{
  "n_layer": 8,
  "d_model": 192,
  "n_head": 9,
  "n_kv_head": 9,
  "head_dim": 32,
  "d_mlp": 768,
  "vocab_size": 2048,
  "activation": "gelu",
  "norm": "rmsnorm",
  "norm_place": "pre",
  "norm_eps": 1e-05,
  "positions": "rope",
  "rope_base": 2280.0,
  "rope_fraction": 0.5,
  "qk_norm": true,
  "attn_scale": 0.331,
  "bias": "none",
  "tie_embeddings": false,
  "parallel_block": false,
  "extras": ["local attention windows", "gated attention", "capped logits"],
  "init": "trunc",
  "init_std_qkv": 0.0393,
  "init_std_o": 0.0321,
  "init_std_up": 0.0393,
  "init_std_down": 0.0,
  "init_mimetic": 0.7,
  "optimizer": "adam_variant",
  "lr": 0.00222,
  "beta1": 0.9,
  "beta2": 0.99,
  "weight_decay": 0.23,
  "lr_head": 0.0076,
  "warmup_steps": 351,
  "schedule": "wsd",
  "decay_fraction": 0.554,
  "decay_shape": "linear",
  "final_lr_fraction": 0.1,
  "batch_tokens": 65536,
  "seq_len": 2048,
  "doc_mask": true,
  "train_tokens": 303500000,
  "steps": 4632,
  "dataset": "wikipedia_en"
}
Each number is 200 + 20 x the weight over the matrix's rms, rounded and kept within 0 to 999. Layers, rows and columns count from 0.

# down: layer 5 MLP down (transposed), 768x192, rms 0.0768, rows 102-137, columns 96-191
# up: layer 5 MLP up, 768x192, rms 0.0792, rows 103-138, columns 96-191
down102,185,188,176,164,204,209,184,210,217,194,207,221,187,178,190,197,217,196,197,186,204,186,236,195,228,206,199,199,224,177,204,202,187,212,187,174,221,180,246,214,231,205,188,225,179,219,190,208,193,166,187,218,174,212,205,224,185,234,212,170,198,200,192,210,181,258,197,201,220,201,218,215,230,186,183,180,184,196,169,197,203,217,240,196,257,231,153,175,242,139,197,263,194,221,145,200
up103,196,202,187,176,180,213,232,215,233,187,171,192,174,214,183,228,206,185,224,209,212,182,212,189,168,202,202,217,231,182,205,223,173,192,190,189,192,189,210,221,202,187,122,194,212,225,213,235,216,209,196,188,215,213,205,225,158,192,148,214,193,190,244,218,177,199,238,212,171,187,183,191,207,166,215,217,225,172,198,161,201,190,199,173,213,189,190,202,206,226,250,212,216,198,192,188
down103,196,217,224,196,209,195,201,174,213,209,187,182,197,165,173,206,211,189,184,169,201,218,220,195,233,217,212,209,192,229,189,174,136,250,194,172,219,203,196,212,198,199,190,236,204,196,218,187,198,188,189,215,186,179,175,223,213,208,225,224,204,202,211,226,201,177,224,154,197,203,218,142,135,182,205,187,187,215,205,219,201,163,214,202,199,221,183,192,198,220,213,158,218,192,272,215
up104,154,201,234,217,211,221,208,163,238,219,173,175,212,215,182,168,205,237,244,188,215,179,207,241,217,224,186,216,176,200,233,189,194,192,224,210,197,201,171,206,176,231,210,206,203,223,186,167,200,214,180,221,204,210,179,195,179,208,223,226,148,213,202,244,158,210,175,216,185,212,186,184,249,208,217,200,191,196,207,227,209,184,237,184,205,206,185,223,208,249,197,180,213,206,174,201
down104,234,229,193,201,169,197,180,238,203,175,218,170,226,243,236,193,204,212,187,205,225,180,151,224,174,224,206,229,212,223,196,201,223,190,191,164,204,231,233,176,237,176,162,184,194,205,184,208,227,155,185,219,205,179,183,195,177,213,217,201,174,190,201,160,194,200,177,217,166,207,199,190,208,224,214,165,192,222,216,201,183,236,236,176,236,178,170,219,237,200,202,185,160,190,199,180
up105,168,221,181,265,153,225,174,177,212,203,205,187,232,189,214,193,224,183,203,200,230,149,233,201,184,206,206,190,206,169,212,242,224,204,197,218,207,177,201,200,208,155,202,186,209,198,209,221,240,216,211,222,191,199,263,223,176,235,145,174,208,193,186,179,184,229,196,202,203,223,207,197,202,179,197,203,198,178,210,161,184,233,200,208,173,202,172,203,181,221,212,202,208,208,162,228
down105,229,195,152,223,208,216,214,225,173,172,216,196,181,222,207,198,237,235,220,189,215,164,167,190,183,190,195,204,186,157,190,232,172,210,205,227,183,205,218,197,211,206,171,192,172,181,124,245,199,200,207,198,196,189,223,189,173,238,215,240,190,173,190,164,182,242,223,212,239,189,216,163,189,185,167,203,186,219,166,209,160,206,204,186,239,192,214,193,237,129,193,183,210,212,184,206
up106,205,208,209,170,209,205,204,202,174,206,181,239,194,200,165,183,198,229,178,168,184,184,198,184,156,230,193,248,204,202,222,184,221,219,206,228,197,200,180,212,197,189,162,198,247,188,178,229,172,226,213,204,164,180,199,173,180,187,184,193,244,221,197,198,230,203,176,185,234,240,201,216,220,173,245,207,222,200,215,182,191,185,210,230,201,193,221,192,235,204,204,187,193,166,170,219
down106,187,192,184,169,203,172,200,192,230,196,206,219,197,250,220,223,187,233,168,192,188,199,233,189,172,201,209,190,181,237,211,217,212,235,200,202,186,244,181,178,199,204,162,163,215,204,205,198,174,197,212,253,190,181,193,197,249,215,205,201,228,245,221,197,224,218,203,201,204,213,219,230,185,206,166,202,217,173,246,175,227,187,208,187,192,181,181,174,184,170,209,174,181,181,185,194
up107,163,229,221,219,227,220,202,212,212,173,193,233,239,220,190,182,222,232,207,191,178,172,194,206,152,201,238,225,222,205,198,192,211,231,244,183,219,155,186,175,195,220,158,220,228,224,171,172,197,189,219,222,202,217,163,173,169,191,232,199,230,211,183,215,202,171,189,201,165,181,163,186,193,169,220,179,219,182,211,217,189,198,234,183,192,206,177,200,254,241,232,187,204,182,186,170
down107,190,197,180,202,200,213,226,185,229,209,191,196,190,227,195,201,198,187,174,203,218,186,183,222,231,244,205,204,176,146,240,177,233,212,209,208,198,207,233,218,196,203,202,178,163,207,197,206,191,216,208,170,184,152,223,187,214,226,225,191,167,162,194,179,174,204,170,203,195,201,186,165,198,197,244,206,208,214,191,225,168,221,201,174,220,202,208,151,165,175,190,220,223,190,211,197
up108,195,210,226,182,167,197,219,200,201,201,204,209,230,195,197,197,225,202,197,173,220,196,202,209,157,201,196,232,243,190,241,209,191,205,202,215,221,157,194,210,213,181,196,195,206,182,203,167,188,246,206,218,186,244,172,191,202,200,180,219,208,196,197,216,217,179,179,209,220,185,222,204,198,210,186,201,230,202,209,195,185,192,227,201,213,224,219,230,199,180,214,209,187,181,188,220
down108,218,206,196,190,187,229,170,233,200,207,195,188,191,203,178,203,226,209,216,221,203,214,216,189,219,180,201,198,222,206,184,234,197,180,200,165,188,200,201,182,169,207,200,210,182,186,214,198,211,157,220,183,189,196,190,193,202,211,159,195,211,217,219,202,192,238,180,161,225,226,204,241,206,233,190,229,197,221,197,166,199,206,188,173,202,208,167,162,231,212,176,206,210,224,206,226
up109,197,239,189,180,195,207,180,171,216,205,201,207,232,202,197,180,202,215,198,209,179,186,186,197,209,209,204,216,181,220,201,231,155,206,164,214,217,179,183,150,230,205,196,219,237,217,221,235,207,185,195,217,173,189,243,242,205,203,208,145,217,178,203,164,191,183,205,185,202,193,212,196,209,209,193,203,186,206,163,194,239,171,201,182,184,214,192,232,190,195,209,184,195,140,195,201
down109,175,188,214,192,219,154,208,217,206,179,186,249,197,202,229,241,181,197,193,220,163,202,214,182,167,186,204,208,190,162,213,184,145,212,199,207,183,225,126,209,215,209,203,194,189,216,165,221,233,210,204,177,213,189,186,146,181,206,215,198,196,211,228,181,223,199,176,161,204,229,214,189,201,157,268,192,210,181,201,179,222,189,225,219,209,201,215,215,219,219,221,204,201,180,222,183
up110,200,183,231,177,194,191,197,166,244,205,198,225,235,220,155,193,211,217,218,206,179,209,196,159,188,226,173,220,229,194,142,158,213,195,211,187,207,191,198,196,209,215,164,202,200,215,174,176,199,227,195,194,235,202,216,201,192,205,197,163,183,227,173,208,180,184,229,190,205,200,222,188,201,172,227,205,275,187,195,164,200,215,230,205,200,223,209,192,180,213,207,165,229,192,182,162
down110,210,178,198,183,182,216,207,211,172,212,185,176,188,157,188,209,179,205,206,201,204,193,193,179,200,203,214,175,181,200,203,235,193,183,209,203,180,200,220,195,190,180,207,223,213,207,208,185,157,201,190,224,188,211,213,238,204,222,199,204,182,223,215,200,208,179,174,195,177,233,203,244,186,216,194,205,197,221,194,211,213,208,203,229,245,180,205,192,197,203,201,186,191,189,191,191
up111,195,211,206,187,196,170,221,194,193,204,176,238,213,201,186,213,198,196,228,195,227,223,207,177,225,228,210,169,202,202,177,206,200,215,205,192,177,187,228,175,209,186,165,195,224,192,188,236,189,180,208,217,211,198,185,214,162,182,213,187,250,206,187,146,187,195,185,171,212,196,190,162,180,197,180,169,199,221,186,221,170,193,200,207,177,239,186,194,193,195,222,205,192,184,173,212
down111,210,180,196,194,191,180,161,208,202,187,225,197,196,200,190,186,220,233,226,213,195,176,176,187,203,217,204,198,188,203,239,189,207,180,201,209,201,191,204,218,173,193,198,233,201,177,184,191,188,225,220,226,205,207,231,190,186,224,204,197,188,195,192,196,209,205,204,203,199,205,193,211,168,204,198,196,183,221,215,191,209,222,225,202,209,192,212,181,166,214,179,186,218,219,201,188
up112,202,181,175,203,164,187,198,185,213,189,177,183,219,208,194,167,161,202,175,219,223,197,187,191,181,213,203,202,200,147,178,224,196,223,209,197,207,214,174,170,215,171,177,210,216,210,199,174,184,200,177,224,190,226,200,183,183,173,215,209,181,203,254,187,178,256,197,214,222,211,232,207,210,201,191,200,213,196,180,229,229,169,213,184,236,237,208,159,177,212,193,227,207,200,166,196
down112,217,215,185,208,186,205,196,161,204,238,198,194,228,205,226,219,210,225,201,173,183,199,223,220,218,207,203,205,249,179,184,200,182,196,215,186,198,208,220,211,140,226,155,202,214,199,210,210,220,200,191,221,214,202,217,214,238,206,209,235,190,202,197,211,193,174,190,232,202,176,223,177,186,240,218,201,192,191,200,216,179,213,215,188,230,213,179,249,168,190,158,187,211,216,195,190
up113,239,176,202,236,206,232,202,184,225,177,201,199,224,225,217,155,191,178,188,194,155,181,207,194,180,212,196,162,168,208,184,241,190,206,184,219,164,210,184,173,200,161,158,218,223,185,218,192,179,218,199,224,226,204,170,191,216,210,215,199,221,191,188,233,186,208,178,207,214,215,202,197,200,181,212,189,226,211,189,203,179,195,245,199,188,186,205,190,207,212,210,203,186,181,190,175
down113,217,199,195,162,203,183,186,212,172,204,246,175,199,185,209,182,167,194,228,219,189,175,191,160,229,161,204,198,201,211,237,187,181,192,232,214,237,201,198,196,195,212,216,180,175,214,221,163,203,175,200,200,223,225,219,188,192,199,198,215,168,227,221,244,243,213,175,194,188,207,177,222,207,195,183,132,212,180,187,210,194,205,190,213,212,221,214,223,191,227,207,181,217,196,206,210
up114,205,178,193,193,198,213,196,206,207,202,223,204,205,213,188,203,215,200,234,183,201,210,198,196,206,217,177,198,236,200,188,186,214,202,212,170,199,199,192,188,210,208,146,203,197,175,179,231,193,203,180,207,201,200,174,204,167,191,223,192,234,188,215,213,164,208,190,207,177,188,205,199,178,187,185,193,206,158,209,211,196,229,186,204,206,230,216,170,227,244,196,177,214,219,206,186
down114,206,180,229,192,195,183,214,212,172,194,221,183,192,195,194,209,217,184,190,203,208,190,204,205,195,166,210,216,174,186,160,202,183,189,188,223,201,182,216,207,158,207,231,201,189,233,201,186,207,205,208,183,204,199,170,205,205,194,191,195,170,197,196,201,223,204,220,202,197,191,194,182,201,216,188,198,192,234,204,216,165,193,214,183,221,211,206,217,186,192,203,228,168,186,252,230
up115,204,202,192,207,221,209,219,220,215,220,140,185,211,199,172,184,196,220,181,205,184,206,205,183,150,186,206,183,215,206,159,223,199,218,185,225,188,215,234,189,206,215,216,153,204,178,204,174,215,237,195,244,204,216,233,182,204,185,198,184,223,205,178,178,172,196,230,189,190,210,256,166,195,217,218,207,194,186,204,169,214,196,215,186,198,218,212,225,237,197,242,207,243,205,191,185
down115,191,189,165,214,199,170,226,208,240,213,190,200,200,209,176,185,211,172,185,207,219,153,198,169,208,221,211,192,168,254,205,224,207,193,200,189,224,195,185,165,222,192,200,175,198,188,210,208,211,249,218,226,161,206,212,189,229,198,202,196,185,162,159,199,195,208,185,215,209,209,188,172,219,226,209,180,155,200,213,217,162,227,242,177,210,199,215,204,160,203,194,189,195,185,216,193
up116,205,205,204,196,154,223,205,172,193,243,179,186,217,180,193,149,207,183,201,189,182,189,224,201,209,204,200,225,233,221,277,219,196,236,231,215,167,168,222,158,202,211,200,220,240,154,192,217,189,221,202,212,225,188,178,235,192,213,197,177,199,217,231,220,220,213,219,215,220,221,177,215,210,216,180,184,201,231,199,223,189,161,213,203,204,208,261,183,181,178,216,166,220,175,186,209
down116,211,208,193,216,193,187,177,206,216,156,227,238,191,185,173,203,224,146,245,207,237,222,171,198,176,206,224,214,212,219,120,207,233,195,182,207,214,185,220,201,194,228,183,225,175,191,143,181,168,204,192,198,189,178,182,236,202,204,169,173,179,175,207,210,211,206,197,230,202,162,219,196,232,202,192,171,223,235,185,193,167,218,161,186,205,223,180,202,203,237,180,212,195,212,180,176
up117,185,208,192,192,215,222,233,201,214,186,178,209,185,234,190,139,223,186,250,196,204,216,193,183,208,218,201,165,187,193,199,202,191,204,186,223,204,204,204,229,210,233,196,182,232,206,171,190,211,176,200,197,231,210,199,219,193,195,207,202,222,271,199,212,187,195,186,201,190,238,221,193,177,191,207,171,213,159,227,192,178,214,175,164,184,193,212,185,198,204,222,210,176,202,199,229
down117,206,198,189,194,203,245,195,230,183,228,191,210,194,202,192,211,204,219,218,219,207,187,176,220,180,208,201,178,191,178,245,179,177,200,240,188,185,186,199,220,219,189,228,185,213,211,194,195,192,155,179,193,208,171,209,219,193,179,216,199,188,213,180,193,186,215,198,186,163,181,224,205,197,187,200,185,146,223,205,189,191,217,196,163,240,223,193,194,196,194,212,200,208,186,188,207
up118,221,197,195,209,212,206,153,203,237,208,177,203,190,195,165,186,210,206,207,173,189,186,223,241,208,237,214,202,205,201,191,221,172,203,184,189,224,175,193,204,223,213,213,185,224,165,257,228,215,197,155,209,189,201,201,213,189,212,215,178,193,154,215,191,219,201,227,224,209,214,132,212,191,195,172,140,207,220,162,232,208,222,205,200,213,228,214,206,221,205,198,200,176,199,186,205
down118,196,203,183,183,181,204,193,218,214,208,222,210,173,209,195,161,208,197,185,234,208,203,220,210,197,172,202,188,196,232,226,205,201,215,187,169,186,209,205,211,166,203,206,193,219,202,187,179,208,192,213,209,208,251,195,173,200,230,179,185,212,209,162,229,201,179,205,219,160,200,171,192,218,236,226,198,191,176,211,206,210,226,198,201,223,203,202,229,201,218,186,185,206,192,262,197
up119,191,227,215,225,187,204,149,187,201,189,178,168,178,207,208,179,197,195,208,174,172,196,178,205,203,219,239,201,189,202,208,182,224,226,225,180,198,137,228,194,207,214,167,193,217,203,180,205,211,195,214,199,230,211,194,181,157,173,204,194,208,202,220,192,172,167,212,213,217,210,213,210,218,215,228,208,205,205,242,186,151,203,239,179,236,216,193,210,213,234,209,223,194,196,181,168
down119,218,194,208,209,225,200,211,190,237,200,228,191,193,165,197,207,181,186,179,177,202,190,173,197,218,212,176,168,223,217,181,195,220,190,189,220,200,215,242,202,202,186,202,214,233,193,226,207,224,208,199,242,189,187,181,222,233,187,204,211,176,207,183,209,204,179,209,191,161,207,193,201,185,204,213,238,227,213,229,206,185,210,194,205,221,187,179,208,185,171,209,123,189,179,179,195
up120,190,227,243,199,221,184,209,244,219,223,173,181,244,199,178,179,193,180,219,184,192,171,205,230,163,190,220,182,208,182,208,169,211,232,215,224,172,244,205,217,211,176,183,191,257,248,206,200,238,211,218,189,209,246,176,230,205,173,233,159,206,241,214,220,191,197,215,209,207,173,212,220,200,193,228,225,187,159,214,212,226,211,191,200,179,214,228,181,226,213,213,187,244,233,183,192
down120,209,157,188,189,193,245,148,185,233,228,191,199,202,146,199,207,203,191,215,239,215,211,217,187,154,239,177,213,180,207,218,166,174,161,179,207,221,184,207,185,227,206,202,236,216,204,208,211,206,198,193,194,174,160,211,164,235,210,204,187,227,209,180,237,199,225,184,185,232,209,201,171,177,194,188,178,208,194,168,198,203,211,211,212,192,192,196,200,170,195,187,193,179,163,221,207
up121,194,221,205,182,176,211,200,230,223,198,202,181,206,194,169,173,212,196,187,192,220,232,207,212,178,214,200,179,154,188,199,197,214,232,225,169,211,201,187,217,189,203,203,225,207,190,184,203,233,201,217,205,214,211,207,182,210,188,191,187,204,200,220,200,167,200,189,211,173,235,197,203,190,174,216,229,200,203,199,212,187,184,197,173,195,178,196,147,184,196,240,199,210,192,175,227
down121,219,185,188,176,206,232,215,201,192,224,200,191,200,174,205,227,205,199,213,180,174,200,234,203,202,199,193,237,215,221,221,200,200,206,185,195,221,206,221,210,188,176,209,168,192,197,210,183,192,210,213,209,207,210,150,193,151,167,229,196,208,202,200,227,214,187,226,227,203,202,220,199,212,219,208,211,205,223,198,175,159,195,180,205,179,220,202,194,185,205,207,211,203,230,260,206
up122,197,198,190,212,198,206,212,148,204,225,199,223,211,202,204,199,182,187,215,185,172,189,201,224,194,241,173,215,205,201,203,202,226,225,189,191,215,191,221,190,206,205,225,214,184,211,177,191,225,174,199,233,195,236,204,210,208,188,222,190,223,175,191,220,175,222,190,186,232,145,206,232,223,190,184,220,200,207,230,200,216,191,196,165,196,174,201,211,219,199,209,223,236,228,196,216
down122,198,205,225,214,195,173,206,245,213,171,181,178,188,215,207,203,196,199,178,212,176,209,191,215,179,204,197,179,165,192,182,206,224,225,190,197,208,198,191,200,189,187,191,190,212,173,206,233,173,235,230,186,207,210,187,200,212,214,157,186,204,202,239,168,213,222,197,193,197,220,218,184,211,200,216,206,186,205,200,211,186,195,174,243,209,219,197,195,154,182,220,203,196,161,151,215
up123,196,172,216,184,203,206,174,179,239,213,204,213,196,207,192,178,214,224,211,191,187,194,201,200,177,226,193,209,232,194,193,212,207,184,235,216,176,224,197,199,200,198,182,198,189,209,228,226,190,192,224,243,191,184,232,216,171,201,187,171,212,211,217,211,207,224,204,186,208,175,176,205,231,213,215,234,242,198,148,208,200,177,213,198,232,209,187,195,206,189,199,172,203,227,175,196
down123,209,220,199,209,226,193,204,218,205,210,176,182,195,233,181,234,229,202,183,237,187,201,189,202,208,196,178,189,194,187,193,217,180,116,199,205,215,225,202,203,182,197,187,202,190,207,191,191,170,178,205,190,192,210,213,184,209,227,184,218,230,191,215,178,199,192,164,204,182,213,210,169,199,189,192,202,175,221,174,221,186,212,248,207,204,194,200,172,196,191,181,214,190,203,221,216
up124,172,219,237,196,195,192,203,197,216,176,144,187,216,221,172,171,211,188,210,195,181,172,158,236,191,222,207,190,191,193,189,191,232,225,166,205,216,185,208,208,275,169,206,219,197,163,186,228,212,227,230,197,210,191,219,209,180,200,216,193,207,161,248,198,200,241,170,208,209,219,200,200,213,203,186,225,218,193,193,170,215,191,187,190,239,203,201,192,207,242,209,216,205,178,175,208
down124,186,188,206,206,212,211,204,212,201,163,204,198,198,189,175,156,186,197,221,237,198,229,223,174,200,233,215,211,226,182,199,228,213,183,200,201,193,221,191,198,213,220,186,173,209,189,171,196,208,216,162,199,213,185,205,171,180,238,231,232,220,187,218,191,210,159,213,227,175,205,236,125,210,242,211,195,247,201,190,223,173,201,170,198,208,224,217,209,177,223,197,212,213,173,185,204
up125,176,212,189,214,192,207,211,203,178,181,188,204,194,216,156,201,219,209,195,192,211,189,197,221,200,202,198,202,216,146,207,190,187,210,199,180,213,188,232,197,221,194,189,214,209,194,219,213,205,208,219,190,190,192,207,219,196,218,176,213,240,191,207,200,212,201,217,205,203,204,231,192,192,208,187,193,222,197,186,200,179,180,215,211,197,190,218,200,191,203,191,197,192,156,195,189
down125,213,197,176,199,201,186,197,201,210,235,184,220,220,165,226,222,210,195,195,205,180,215,191,195,195,214,191,181,189,190,212,196,207,211,187,200,191,191,206,200,204,186,198,219,198,206,213,184,199,180,205,215,196,235,199,186,193,194,207,207,212,225,205,188,183,209,194,206,198,194,194,203,212,190,214,210,177,200,222,209,203,221,210,183,210,185,170,218,201,195,224,237,171,218,210,185
up126,201,220,181,215,181,192,210,191,199,176,152,204,200,243,168,173,193,195,228,172,156,206,195,210,170,200,174,204,207,225,217,197,202,209,203,193,189,226,214,187,215,216,193,209,204,186,219,209,216,198,218,205,217,219,158,185,212,169,207,201,213,190,187,228,204,201,186,177,176,194,202,211,244,214,202,206,228,182,200,198,207,215,202,215,163,233,200,224,191,215,237,192,179,218,193,200
down126,209,196,211,197,168,209,189,197,217,209,213,172,174,183,200,198,189,220,210,199,187,187,215,201,218,227,207,209,184,215,190,212,189,237,207,225,207,171,210,198,191,192,213,204,204,207,183,192,223,182,210,199,207,171,192,196,258,219,190,182,206,202,192,206,194,178,217,183,222,193,224,191,211,170,165,181,153,195,180,196,211,211,188,228,223,203,212,178,188,181,194,222,211,174,220,190
up127,221,206,207,199,221,206,195,225,218,184,197,157,188,210,210,212,244,192,230,182,222,196,228,230,188,212,205,222,213,216,206,216,175,199,196,213,233,190,188,196,238,243,194,207,210,238,211,182,224,205,194,187,228,183,193,228,187,160,177,215,222,224,213,216,193,192,212,207,201,194,222,203,208,224,163,178,190,181,178,200,215,200,199,202,211,166,209,209,180,216,243,191,201,238,188,213
down127,208,210,217,201,168,181,202,220,167,206,232,208,190,208,203,199,181,232,212,173,194,197,202,221,233,170,242,181,218,204,222,227,202,203,228,194,178,167,240,235,195,156,188,221,219,166,220,213,212,206,185,187,208,196,150,168,214,207,208,196,150,187,190,206,196,204,161,184,205,211,207,200,177,233,237,193,198,178,197,201,206,218,175,190,207,221,179,205,174,227,246,189,201,176,150,164
up128,189,193,210,241,182,238,253,227,206,222,183,178,198,218,153,202,230,212,193,185,224,206,227,200,147,215,163,234,179,218,226,200,215,224,170,213,196,169,240,211,222,224,206,181,229,230,192,210,222,226,195,203,223,212,177,206,201,187,201,203,189,208,218,188,229,206,185,196,204,259,220,226,197,176,196,194,204,206,227,214,169,199,192,207,188,227,223,192,167,175,204,192,219,198,187,182
down128,157,191,211,198,216,157,165,182,194,208,208,225,216,185,212,227,200,217,184,229,219,161,154,181,222,176,234,199,201,184,211,226,198,194,193,189,212,184,188,191,175,202,170,197,118,172,189,208,191,169,185,193,201,213,243,203,202,227,227,192,186,195,147,236,183,205,218,216,205,212,182,178,196,192,247,212,229,239,243,195,217,203,209,196,220,189,217,210,187,193,224,193,225,206,194,181
up129,183,196,188,234,171,207,184,176,213,207,186,159,216,179,158,195,178,193,199,172,227,224,194,241,190,176,226,232,224,176,240,191,222,199,227,209,177,220,206,195,202,234,185,219,219,198,225,224,225,199,161,199,206,160,220,202,148,174,206,212,250,203,217,197,209,213,206,167,205,206,175,195,193,186,216,174,186,221,180,176,191,222,199,218,194,212,208,215,214,227,209,203,233,212,182,182
down129,211,206,233,202,175,226,200,218,173,210,216,201,200,206,203,201,213,209,193,235,192,196,231,181,209,230,185,161,222,214,180,178,228,208,181,215,228,201,215,188,196,209,177,193,186,181,207,205,166,189,223,211,181,163,238,175,194,232,188,233,179,196,217,208,213,189,181,228,210,177,191,234,139,191,230,227,197,221,201,196,168,214,207,199,197,241,240,199,200,179,222,216,200,234,148,241
up130,169,203,194,197,156,172,215,213,230,171,167,190,234,174,195,192,216,213,217,167,197,190,231,203,218,210,195,184,195,161,214,225,195,225,177,220,225,181,169,220,233,151,188,174,208,215,169,217,235,212,205,218,186,195,194,205,190,173,174,215,226,166,179,181,194,251,202,189,207,209,186,221,227,194,196,246,193,222,192,213,221,221,182,224,163,242,191,207,230,212,211,170,216,198,189,194
down130,178,226,218,208,206,238,169,192,200,227,215,199,190,209,224,213,183,217,193,174,213,166,164,224,228,210,197,165,214,222,234,211,182,234,190,150,220,180,198,178,198,240,200,196,184,207,210,227,251,223,207,176,205,190,207,197,221,182,243,191,173,249,227,198,167,172,185,193,196,177,216,212,186,187,186,224,157,179,225,204,183,206,185,197,188,205,173,192,207,208,159,189,209,186,226,212
up131,229,208,235,225,189,215,222,168,169,175,194,181,194,249,208,202,205,190,189,166,203,198,226,205,169,198,174,201,192,157,200,197,250,198,236,202,203,199,172,194,186,207,202,184,233,206,205,171,254,201,168,218,183,210,200,196,217,151,242,199,181,195,219,214,194,208,199,189,210,245,225,221,239,217,196,184,198,193,213,210,201,187,233,190,173,186,179,215,180,197,205,192,207,179,199,249
down131,207,175,219,185,206,201,212,194,195,175,174,196,179,187,166,202,196,166,181,156,172,209,193,213,189,164,233,207,185,166,200,217,197,150,213,191,194,193,230,204,181,213,206,171,171,193,193,173,211,189,204,200,190,180,199,227,222,210,187,216,204,213,193,217,192,164,203,240,187,210,204,199,196,224,208,176,200,233,199,232,217,191,197,212,239,193,243,208,187,209,161,163,195,207,280,198
up132,179,226,164,209,223,209,184,208,177,183,219,187,249,200,204,200,226,247,180,188,208,224,179,216,217,187,221,206,187,220,179,212,197,192,217,197,183,162,211,186,244,184,175,211,202,195,188,184,203,188,216,230,186,194,194,197,192,176,221,180,204,212,238,204,161,192,219,191,195,213,187,190,230,200,179,214,181,195,174,187,185,168,181,183,184,215,204,163,178,188,204,196,202,216,185,181
down132,209,180,229,214,197,222,209,188,226,229,208,185,137,216,216,183,203,225,199,194,210,187,192,209,202,228,194,188,208,201,202,231,230,209,202,185,208,198,195,183,188,200,200,176,193,206,195,193,224,209,213,195,188,206,212,194,196,216,207,225,198,179,184,191,184,210,173,170,208,232,211,192,209,198,180,206,224,211,213,231,193,212,215,181,199,207,172,196,200,216,221,184,233,208,168,209
up133,208,194,234,201,197,203,202,205,201,211,182,188,186,186,172,179,182,212,247,177,197,220,230,172,172,177,189,186,197,223,212,192,225,209,190,199,195,207,191,191,191,204,201,227,217,205,187,226,193,237,173,204,219,211,216,206,216,207,211,176,222,204,217,176,167,185,193,175,200,212,186,195,204,162,223,190,201,199,185,224,187,216,230,188,204,208,180,195,215,212,231,185,163,187,197,196
down133,201,180,173,208,209,194,184,181,207,196,218,195,193,252,197,199,237,251,162,208,228,166,192,241,215,237,181,212,219,192,187,198,190,256,186,208,209,235,193,221,249,200,186,179,202,218,207,210,217,161,183,191,197,210,200,179,177,211,198,200,183,209,201,208,255,233,187,192,193,191,210,201,165,201,150,188,197,195,211,188,188,202,194,219,198,195,184,229,166,184,182,215,234,198,226,185
up134,202,213,232,205,179,255,156,152,195,167,181,216,243,210,233,196,211,208,194,160,211,198,224,207,217,226,199,217,209,216,138,219,206,254,209,221,227,181,210,216,195,202,186,187,213,195,221,222,210,181,189,185,201,219,216,200,193,227,217,174,224,230,191,220,222,198,213,182,234,201,201,243,213,176,198,206,190,208,216,199,175,205,200,189,238,229,179,183,236,185,212,223,199,197,197,235
down134,204,187,232,225,233,220,202,221,228,220,228,234,197,222,231,220,178,223,166,228,193,202,168,193,201,191,195,169,229,256,207,202,215,184,224,230,219,194,195,184,226,187,182,180,246,185,238,198,212,183,206,219,215,195,204,185,208,221,225,207,164,170,188,179,202,165,205,187,199,206,181,189,188,214,207,175,188,184,213,184,230,205,228,178,202,209,213,191,218,176,167,150,223,209,185,208
up135,197,238,176,208,167,223,217,199,195,204,211,189,207,212,179,216,215,196,220,184,210,154,176,202,184,217,220,219,191,211,198,219,203,209,219,230,186,171,177,224,229,225,169,205,221,183,198,163,209,184,221,210,182,173,223,226,171,199,199,176,203,190,184,237,219,196,152,212,207,169,182,242,198,189,175,198,216,165,167,162,199,187,219,184,205,212,189,192,207,212,225,186,193,208,162,212
down135,207,161,190,191,222,207,206,153,194,185,284,222,202,201,189,186,183,182,213,192,198,188,194,159,215,209,189,206,181,180,206,215,194,196,208,205,218,202,164,202,252,194,204,168,204,189,209,194,193,224,205,204,203,210,227,220,194,157,184,202,227,212,209,199,230,228,210,207,204,195,193,164,190,194,169,173,161,193,226,198,220,219,208,225,161,194,214,197,200,191,218,185,190,233,177,154
up136,175,219,189,191,173,231,184,209,202,198,182,165,189,220,213,219,243,199,246,175,210,181,179,201,198,206,211,190,190,198,190,213,210,220,202,165,202,216,189,210,193,221,205,217,209,192,178,201,210,200,221,215,193,211,177,191,170,173,201,192,215,218,190,202,177,200,208,217,213,177,185,202,195,196,193,163,240,154,191,232,174,219,211,170,167,210,186,216,229,207,209,200,157,201,177,198
down136,173,186,167,239,195,211,216,233,141,211,193,227,192,174,216,189,185,205,227,185,205,183,200,235,181,198,188,222,205,168,198,205,219,158,173,153,181,209,216,209,180,180,227,173,204,209,190,170,204,199,214,198,206,176,182,206,201,205,201,218,203,202,174,188,193,193,192,186,183,164,197,213,187,192,177,231,178,204,198,191,181,196,170,183,218,211,189,198,207,234,195,205,202,222,194,199
up137,203,222,181,213,165,206,175,177,223,198,166,198,214,232,214,191,179,198,228,217,155,201,192,165,202,217,220,198,191,222,165,165,237,223,227,203,198,206,171,182,234,204,181,190,199,220,198,201,200,187,200,183,185,177,184,201,213,182,213,188,236,206,201,172,169,183,218,202,235,196,205,193,185,195,203,207,219,213,212,232,159,205,177,180,184,224,185,216,210,204,203,202,193,201,194,215
down137,200,176,191,216,215,246,188,180,212,189,205,178,203,148,180,185,225,157,179,200,209,198,213,184,198,197,187,211,174,156,174,191,173,187,218,200,215,173,225,203,176,241,194,185,192,205,179,194,210,197,177,209,178,177,171,212,187,196,159,208,206,188,202,215,211,196,206,210,198,216,180,166,209,209,192,188,203,188,198,216,221,159,214,206,191,179,243,213,210,178,223,192,214,193,192,226
up138,183,235,167,172,211,213,184,187,183,180,183,192,200,201,187,151,189,240,232,201,209,185,199,232,189,236,195,196,210,184,218,183,212,202,237,225,182,191,193,208,184,215,193,217,202,182,244,200,210,202,214,191,239,185,188,192,225,192,207,213,196,198,229,192,191,199,162,208,160,199,197,246,191,201,247,183,217,194,182,171,159,206,201,172,184,209,242,213,178,224,209,197,165,201,181,235